python train.py --head_dim=32 --d_mlp=320 --positions="rope" --rope_base=10000.0 --rope_fraction=1.0 --qk_norm=false --init="uniform" --init_std_o=0.0396 --optimizer="adam_variant" --beta1=0.9 --schedule="wsd" --batch_tokens=16384 --dataset="wikipedia_en"
Each number is 128 + 32 x the weight over its row's rms, rounded and kept within 0 to 255. Layers, rows and columns count from 0. The size above them is the row's rms in percent of the matrix's.

# layer 8 attention query, 128x128, rms 0.0635, rows 0-31, columns 0-31
size [ 71  76  79  76 101  92  93  93  76 111  89  99  80  81  96  79  98  90  82  97  76  86  89  91 125  81 113  84  84  89  84  85]
[[131  93 119  68  92 116 151  64 106 140 142 119 128  92 150 115 168 184 131 132 136 185 168 158 120 159 111 127  63 114 115 133]
 [ 77  63  73 100  71 109 159  85 137 159 145 124 137 129 114 101 129 126  80 121  99 129 135 161 195 162 109 172 129 129 124 134]
 [ 74  55 113 113 114 116 182  69 121 154 117 127 141 166 132 118 127 104 119 119  94 116  87 123 161 163 141 139 107 152 114 181]
 [178 130 124 123 106 128 168 128 102 147 125 203  77 131 180 204 183 150 127 159  90 202 105 122  70 123 146 177 142 144 138  99]
 [114  82  79 101 149 147 117  71 136 181 149  68 164 169 136  98 106 104 166 156  94 124  97 171 157 193 175 139 143 170 139 167]
 [168 185 185 144 114 116 126 166 113  84 113 155  66 139  99 166 172 164 129 117 108 117 172  83  97 105 116  87  97 102 143 102]
 [133 109  55 133 120  83 167  86 191 144 119 106 178 129 123  97 140  87 114 135 136  70 151 150 195 131 113 115 113 113 105 135]
 [102 147 158 155 121 128  93 147 114 131 129 209  96 151 103 138 131 164 127 128 145 173 137  49  86 120 124 115 113 135 124  94]
 [ 95 119 158 156 109 109  91 155 123  84 138 192 136 101  85  88 175 105  59 114 154 123 156 133 139  82 117  75  96  98  94  99]
 [109 165 195 159 107 140 108 166  90 105 132 174  72 110 145 160 120 158 132 121 144 188 136  74 103  78 141 105 117  97 105 122]
 [118  63 142  92 147 101 140  72 105 121  82 109 191 157 118 156  99  96 165 176  70  80 108 153 118 169 190  96 106 144 115 129]
 [100 155 124 168 159 145 134 145 154 165 173 177  92 156 126 177 140 132 103 109 123 195 108  58 101 115 129 122 114  95 126 153]
 [130 172 110 124 181 123 186 156 145 129 126 102 156  64 105 131 119 162 108 145 119 205  61 117 130 107  96 178 159 180 204  81]
 [106 108 120 173 130 170 159 141 127 170 131 139 111 130 146 131  76 152 183 147 122 226  83 133  82 126 133 142 172 125 101 154]
 [101 117 132 148 144 158  95 105 134 179 127 112 122 121 126 117 192 143 101 134 149 130  88 110 116  89 151 111 142 118 121 147]
 [120  93 127 130 110 136 115 130 142  79 145 155  34 163 160 135 103 121  93 161  84 156 132 121 141 164 128 155 144  84 141 170]
 [ 61 130 119  83 200  89 120 119  89 123  90 163 146 119  90 143 112 193 187 114 122  98 132 136 123 129 115  98  47 159 182  88]
 [ 83 103 119 119 209 109  78 138 147  94 160  99 157 138 128  59 126 131 148 107 163 105 136 117 144  90 101  77  61 115 122 106]
 [ 89  80 104 126 171 135  98 123 147  97 102  71 197 117 115  31  98 104 112  87 160  81 157 134 205 129 120  97 100 161 118 162]
 [113  93  73 120 125 129 158  94 146 157 138  67 186 155 135  97 104  93 152  98 135  97  97 156 185 157 165 162 166 140 132 189]
 [ 76 129  73 136 148 109 102 123 154 132 114  77 182 114  82 111 120 104  76  85 173  49 111 137 172 144 112  98 132 113  87 103]
 [ 72  75 112 125 137 169 116  89  67 148 154 133  56 193 159 167 116 188 182 179 111 182  84 162  90 148 214 145 160 146 121 134]
 [165 164 198 137  99 120  96 180  81  74 118 165 100  95 114 126 165 178 121 120 170  98 200 102 134  70 111 128 118 117 142  62]
 [133  95  71 101 157 133 120  50 175 167 114  86 165 112 164 141 101  96 171 120  77 115 111 154 128 181 173 135 171 127  96 166]
 [106 159 212 155  91 174 149 146  69 106 139 184  81 123 140 147 159 147  97 154 144 182 146 113  84  67 155 143 135  90 109 107]
 [147 104  97 143 155 140 149  52 149 214 123  67 122 169 160 130  93 163 146 174 120 158  91 168 146 200 127 155 215 136 131 155]
 [130 111 104  95 127  66 136 140 143 113 144 107 157 135  74 115 161 101 151 111 134  85 132 157 171 175 122 107  78 129 136  76]
 [ 38 146  95 143 110 153  88 118 115 186 143 181 107 129  72 104 124 108 126 134 103 144 133 117 134 140 122  70 129  67  87 134]
 [182 137 164 100 132  79 152 151  60  53 107 113 144  93 106 159 166 137 147 114 125  74 168 140 141 137 156 138  79 181 176 130]
 [118 175 137 144  93 175 109 114 141 147 135 120 141  84 178 169 177 113 109 112 112 139 161 128 127 118 190 150 208 122 151  93]
 [127 152 117 118 131 138  71 115 153 123  81  98 154 118 124 193 129 125 120 118 133 105  73 152  70 146  76 111 122  84  82 131]
 [107 163 105 114 123 155 130  79  97 161 135 160 127 134 106 109 115 151 148 105 126 151 115  87 122 168  58 129 154 172 102 169]]
# layer 8 attention key, 128x128, rms 0.063, rows 0-31, columns 0-31
size [ 81  77  77  78 110  96  76  83 114  97 126  66  84  75  97  82  75  90  79 108  79  80 110  97  92 113  67 119  81  96  90  90]
[[169 173 114 210 129 130 109 131 160 104 129 107  71 118 128 209 178 121 164 138 155 106 111  80 132 131 168 120 152  75  97 141]
 [ 98 160  87 135  81  98 113 151 152 156  95 131 142 153 180 116 190 105 108  91  81 121 176  95 141 156 147 134 115  50 110 120]
 [126 146 137  85  60  92 143 138 118 130 124 120 108 136 164 121 187  93  83 166 114 145 140 156 113 150 156 190 105 116 119 115]
 [121 151 176 151  80 124 140 135 101 169 120  90 144  72 139 106 146 140 131 170 107 118 119 149  80 124 148 149 135  60 100 122]
 [ 84 133 113 114 113  85 124  68  91  76 165 151 118 168 115 142 196 130 112 115 123  90 159 106 159 168 158  99 126 119 114 126]
 [129 161 172 114 147 152 150 151 138 167 124  98 129  91 122  97 117 105 109 114 127 159  77 115 108  60 103 155 183 146 145 152]
 [137 112 132  89  78 108 122 109 116 105 150  88 161  94  89 149 108 155 167 154 145  55 114 130 159 152 119 110 131 188 123 134]
 [144 176 169 130 160 148 147 121 150 134 105 197  96 149 119 176 137  87  93  96 127 198  96 143 105 117 115 133 146 106 121 121]
 [137 101 144 148 173 163 149 126 144 173 102 169 114  74 127 151  91 122  90 111 111 213 117 152 115 103 120 131 144 121 136 142]
 [124 162 127 149 178 150 128 164 129 140 120 149  98  81 159 106  75 145 130 111 127 176 114 116  87  91 117 150 122 108 130 117]
 [114  74 123  90 121  92 154 119 115 113 135  91 176 127 128  91 169 135 135 152 153  47 179 123 163 156 117 152 133 194 111 126]
 [119 192 155 123 182 122  86 177 120  97  96 154 139 140 110 145  86 175 122 120 181 110 139 101  64 145  82 131 165 114 112  99]
 [140 125 135  93 116 118  65 201 146 158 162 131 153 162 124 181 120 146 102  93 117  41 141  91 172 110  89 106 152 120 119 110]
 [ 89 147 139 103 103  81 126 145 121 148 164 206 106 135 146 128 179 136 196  98 128  98 184  86 101 127 133  76  83 109 147 123]
 [176 112 104 131 162 163 135 100 143  80 140 115  90 163 108 164 123 117 111 161 111 119 125 159 103 130 166 146 148 152 137 152]
 [135 169 136 118 107 109 167 109  98 119  88 133 110 137  78 173 126 167 146  90 117  57 148 156 110 131 145  93 106 164 125  91]
 [ 82 102 100 110  70 153 131 134 116 149 132 162 157 148 148  97 114 155 122 120 151 122 193 106 139 210 112 123  85  98  84 129]
 [119 125  66  84 123  99 132 139 140 127 151 158 124 160 111  74 116  98  89 112 112 152 176 173 160 183  88 107  76 121 127 166]
 [101 100 117 112 110  60 137 124 140  75 146 162 137 143 114 115 123 126 119 120  68 161 160 150 136 151 127 112  91 177 151 153]
 [ 97  90  74  85  78  89  98  83 118 119 140 188  98 170 149 179 166 102 109 134 111 147 145 156 152 159 182 122 102 111  92 124]
 [159 125  91 162 113 128 133 136 181 106 134 108 203 158 110 143 129 156 153 132 137  89 180 127 147 150  96 117 136 164 160 129]
 [ 89 135 173 104 121 130 111  89  90  99 131 201  66 175 136 103 117 122 153 125 100 188 134 165  77 131 156 138 145 132 104 118]
 [144 130 169 146 179 131 149 131 143 169 126 101 123  91 138 155 102 139  99 112 121 194  70 119  85  75  86 128 166 110 117 143]
 [ 96  86  88  85  68 101 142 108 106  79 127 120 158 163 113 125 154 157 161 134 133  91 155 110 119 173 178 121 122 164 125 108]
 [156 143 133 153 153 131 146 135 113 140  70 149 100 117 106 103  99 128  95 114 149 176 127 134  83 129  79 161 140 124 132 112]
 [137  91  64  76  67 111  96 115 125 114 124 127 103 151 111 104 194 103 157 158  82  55 164 101 170 182 187 125 123  99 102 107]
 [154  80 146 159 100  83 185 129 200 154 146  53 128 138 144 125  99 147  92  96 174  65 141 148 172 131 138 176  86 131 123 125]
 [149  73 106 114 125  99 137 119 155 103 130 160 162 138 120 129 140 107 116 131 134 100 106 133 131 153 129 153 118 187 143 158]
 [ 75 193 220 132 140 112 200 151 133 130 105  60 134  58 166  67 138 104 103 119 158 150 160 108 151  92  94 138 153 155  68 141]
 [148 137 132 148  75 129  99 113 103 136 147 137 213 129 110 104 146 111 151 169 127 149  99 149 154 136  55  93 151 201 157 127]
 [231  86 153  92 158 162 139  75 114 102 146 137 141 103 111 139 117 150 132 138  70 135 156 157 118 102 160  98 147 104 130  92]
 [117  85 161  98 124 135  81 109 149 108 124 109 124 161 171 133 162 137 169 125 110  90 102 140 137 107 204 129 127  59 143 126]]
# layer 8 attention value, 128x128, rms 0.049, rows 0-14, columns 0-31
size [103 103  99  97  98 102 101  89  89 110  93 100 102 103 125]
[[141 146 100 117 149 149  69 187 121 170 123 114 189 171 151 134 143 177 112 127  73 135  95  75  92 157 120 101 117 124 116 109]
 [ 93 134 177 112 149 181  86 161 139 132  96 125 132 121 142 105 164 166 147  85 137 105  84 138  88 133 122 110 202 113 141 118]
 [129 100 128 151 168 184  53 105 170 182 187 139 179 121  99 121 124 112  98  92  84 138  93  68 131  89 110  61 127 125 162 112]
 [156 113 137 159 143  94 148 133  98 170 179 142 115  92 140 130 112 107  98 125  56  94  99 156 106 150 116  81 151  80 176 117]
 [162 113 119 157 139 140 101 163 124 156  84 107 115  89 121  59 139 133 123  95 143 110  87 142 112 128 134 149 158 131  68 207]
 [130 135 129 100 216 141  95 119 176 100 148 123 107 182 113  91 157 178 146 113 120  92  92 104 158 109  91 114 153 122 192 148]
 [ 71 134 129 117 124 100  91 119 120 145 195 153 144 141 113 102 122  78  89 149 106 130 171  79  87 144 158 165  82  99  85 176]
 [112 135 157 152 104 158  36 139 116  99 172 102 128 150 109  48  86  78  76 125 149 124  89 131 142 118 163 140 161 146  70 158]
 [106  58 103 136 120 130  91 145 129 147 111 123 170 119 167  65 204 124 133  82  76 131  88 143 148 114  59 188 153  84 135 172]
 [ 91 117 127 167 155 191  90 174 140  91 145 141 188 111 140  78 170 106  59 107 142  74 144 141 197 112 117 143 166  77 128 178]
 [ 90 133 144 120 111 118  90  90  93 105 128  96 161 126 161 139 191 170 150  94 174 107 149  54 141 118  70 113 124 141 106 133]
 [ 71 133 131 127  90 188 163  96 104 167 102  97 180 165 118 112 141  69 116 186 163 140 158 122  88 152 159 138 164  98  81 163]
 [ 97  87 156 158 112 102 122 100 154  74 199 145 159 157 106 173 109 127 140 139  81 159 170 111 126 118 129 105  82 115 150  92]
 [105 102 119 105 152 133 113 130 137 174  98 121  90 176 138 151  76 152 135 204  67 173 114 131 131 160 194 126 135 138  70 161]
 [101 124  77 102 121 134 111  80 118 194 139 162  94 105  96 116 112 131 154 124 124 184 122 112  80 152 128 162 115 110  81 174]]
# layer 8 attention output (transposed), 128x128, rms 0.0489, rows 0-13, columns 0-31
size [110 106 102  99 105 107 105  94 100 116  89 102 103 109]
[[156  61 152  84 100 120 190 155  74 129 105 106 187 124 120 137 113 112  82  94  36 101  90 118 149 147 138  89 122  79 100 134]
 [106 117 121 130 175 136 120  99 125  69 134 187 168 175 187 124 146 112 107 187 150 128 134 160 155 168 157 107 135 144 175  67]
 [139 122 118  85 104 108 140 125 187 101 127 154 122 143 108 112 153  71  74 171  85 100 107 140 115 123 114 127 110  94 122 100]
 [116 108 137 172 119 118 180  81 131 122  61 141 130  78 160 118  90  93 170 148 126 194  74 119 111 155 184  87 125 140 112 175]
 [ 56 112 114 127 168 148 109  79 123 147 134 165 114 182 190 138  67 153 156 157 106 203  74 143 137 179 113 128 167 147 156 162]
 [ 93 177 160 107 126  66 154 151 152  67  96 109 150 156 124 107 160 110 106 182 151 118 129 163 125 107 164 178  96 116 158  45]
 [154 113  80  84 145 197  91 120 137 193 126 129 149 112  93 122  38 159 153  77  71 121 174 119 135 144  81  81 134 103 109 190]
 [ 54 155 116 154 164 171  71  87 173 139 157 207 132 139 212 164  49 106 171 184 160 168 134  90 115  95  96 106 115 100 134 183]
 [ 37 110 137 164 168 150 121 119 157  93 122 189 129 153 212 119 113 137 112 112 132 194 128 134 126  91 153  92 130 122 130 105]
 [ 47  95 142 137 199 197 139  65 124 175 159 159 149 111 147 127  99 109 138 145 115 173  98 201 136 190 155  89 108  94 118 203]
 [ 72 148 145 120 117 139 105 146 145 111 114 146  75 173 108 129 141  95  73 169 132 142 109 149 122  97 149  90 116 123  98 133]
 [109 155 121 159 150 165 107 132  72 136 114 208 112 108  95  96 124 143 165 109 102 152 100 114 179 162 114  98 147 152 184 232]
 [186 119 161 176 121 100 108 167 155 153 191  90 117  77 120  78 159 124 124  79 208  91 164 134 147  75  73 145 131 129 150 154]
 [196  92 108 100  90 131 151 160 106 145  81  98 113  78  20  88 140 129 159 111 101  99 115 107 138 132 118 129 132 162 181 143]]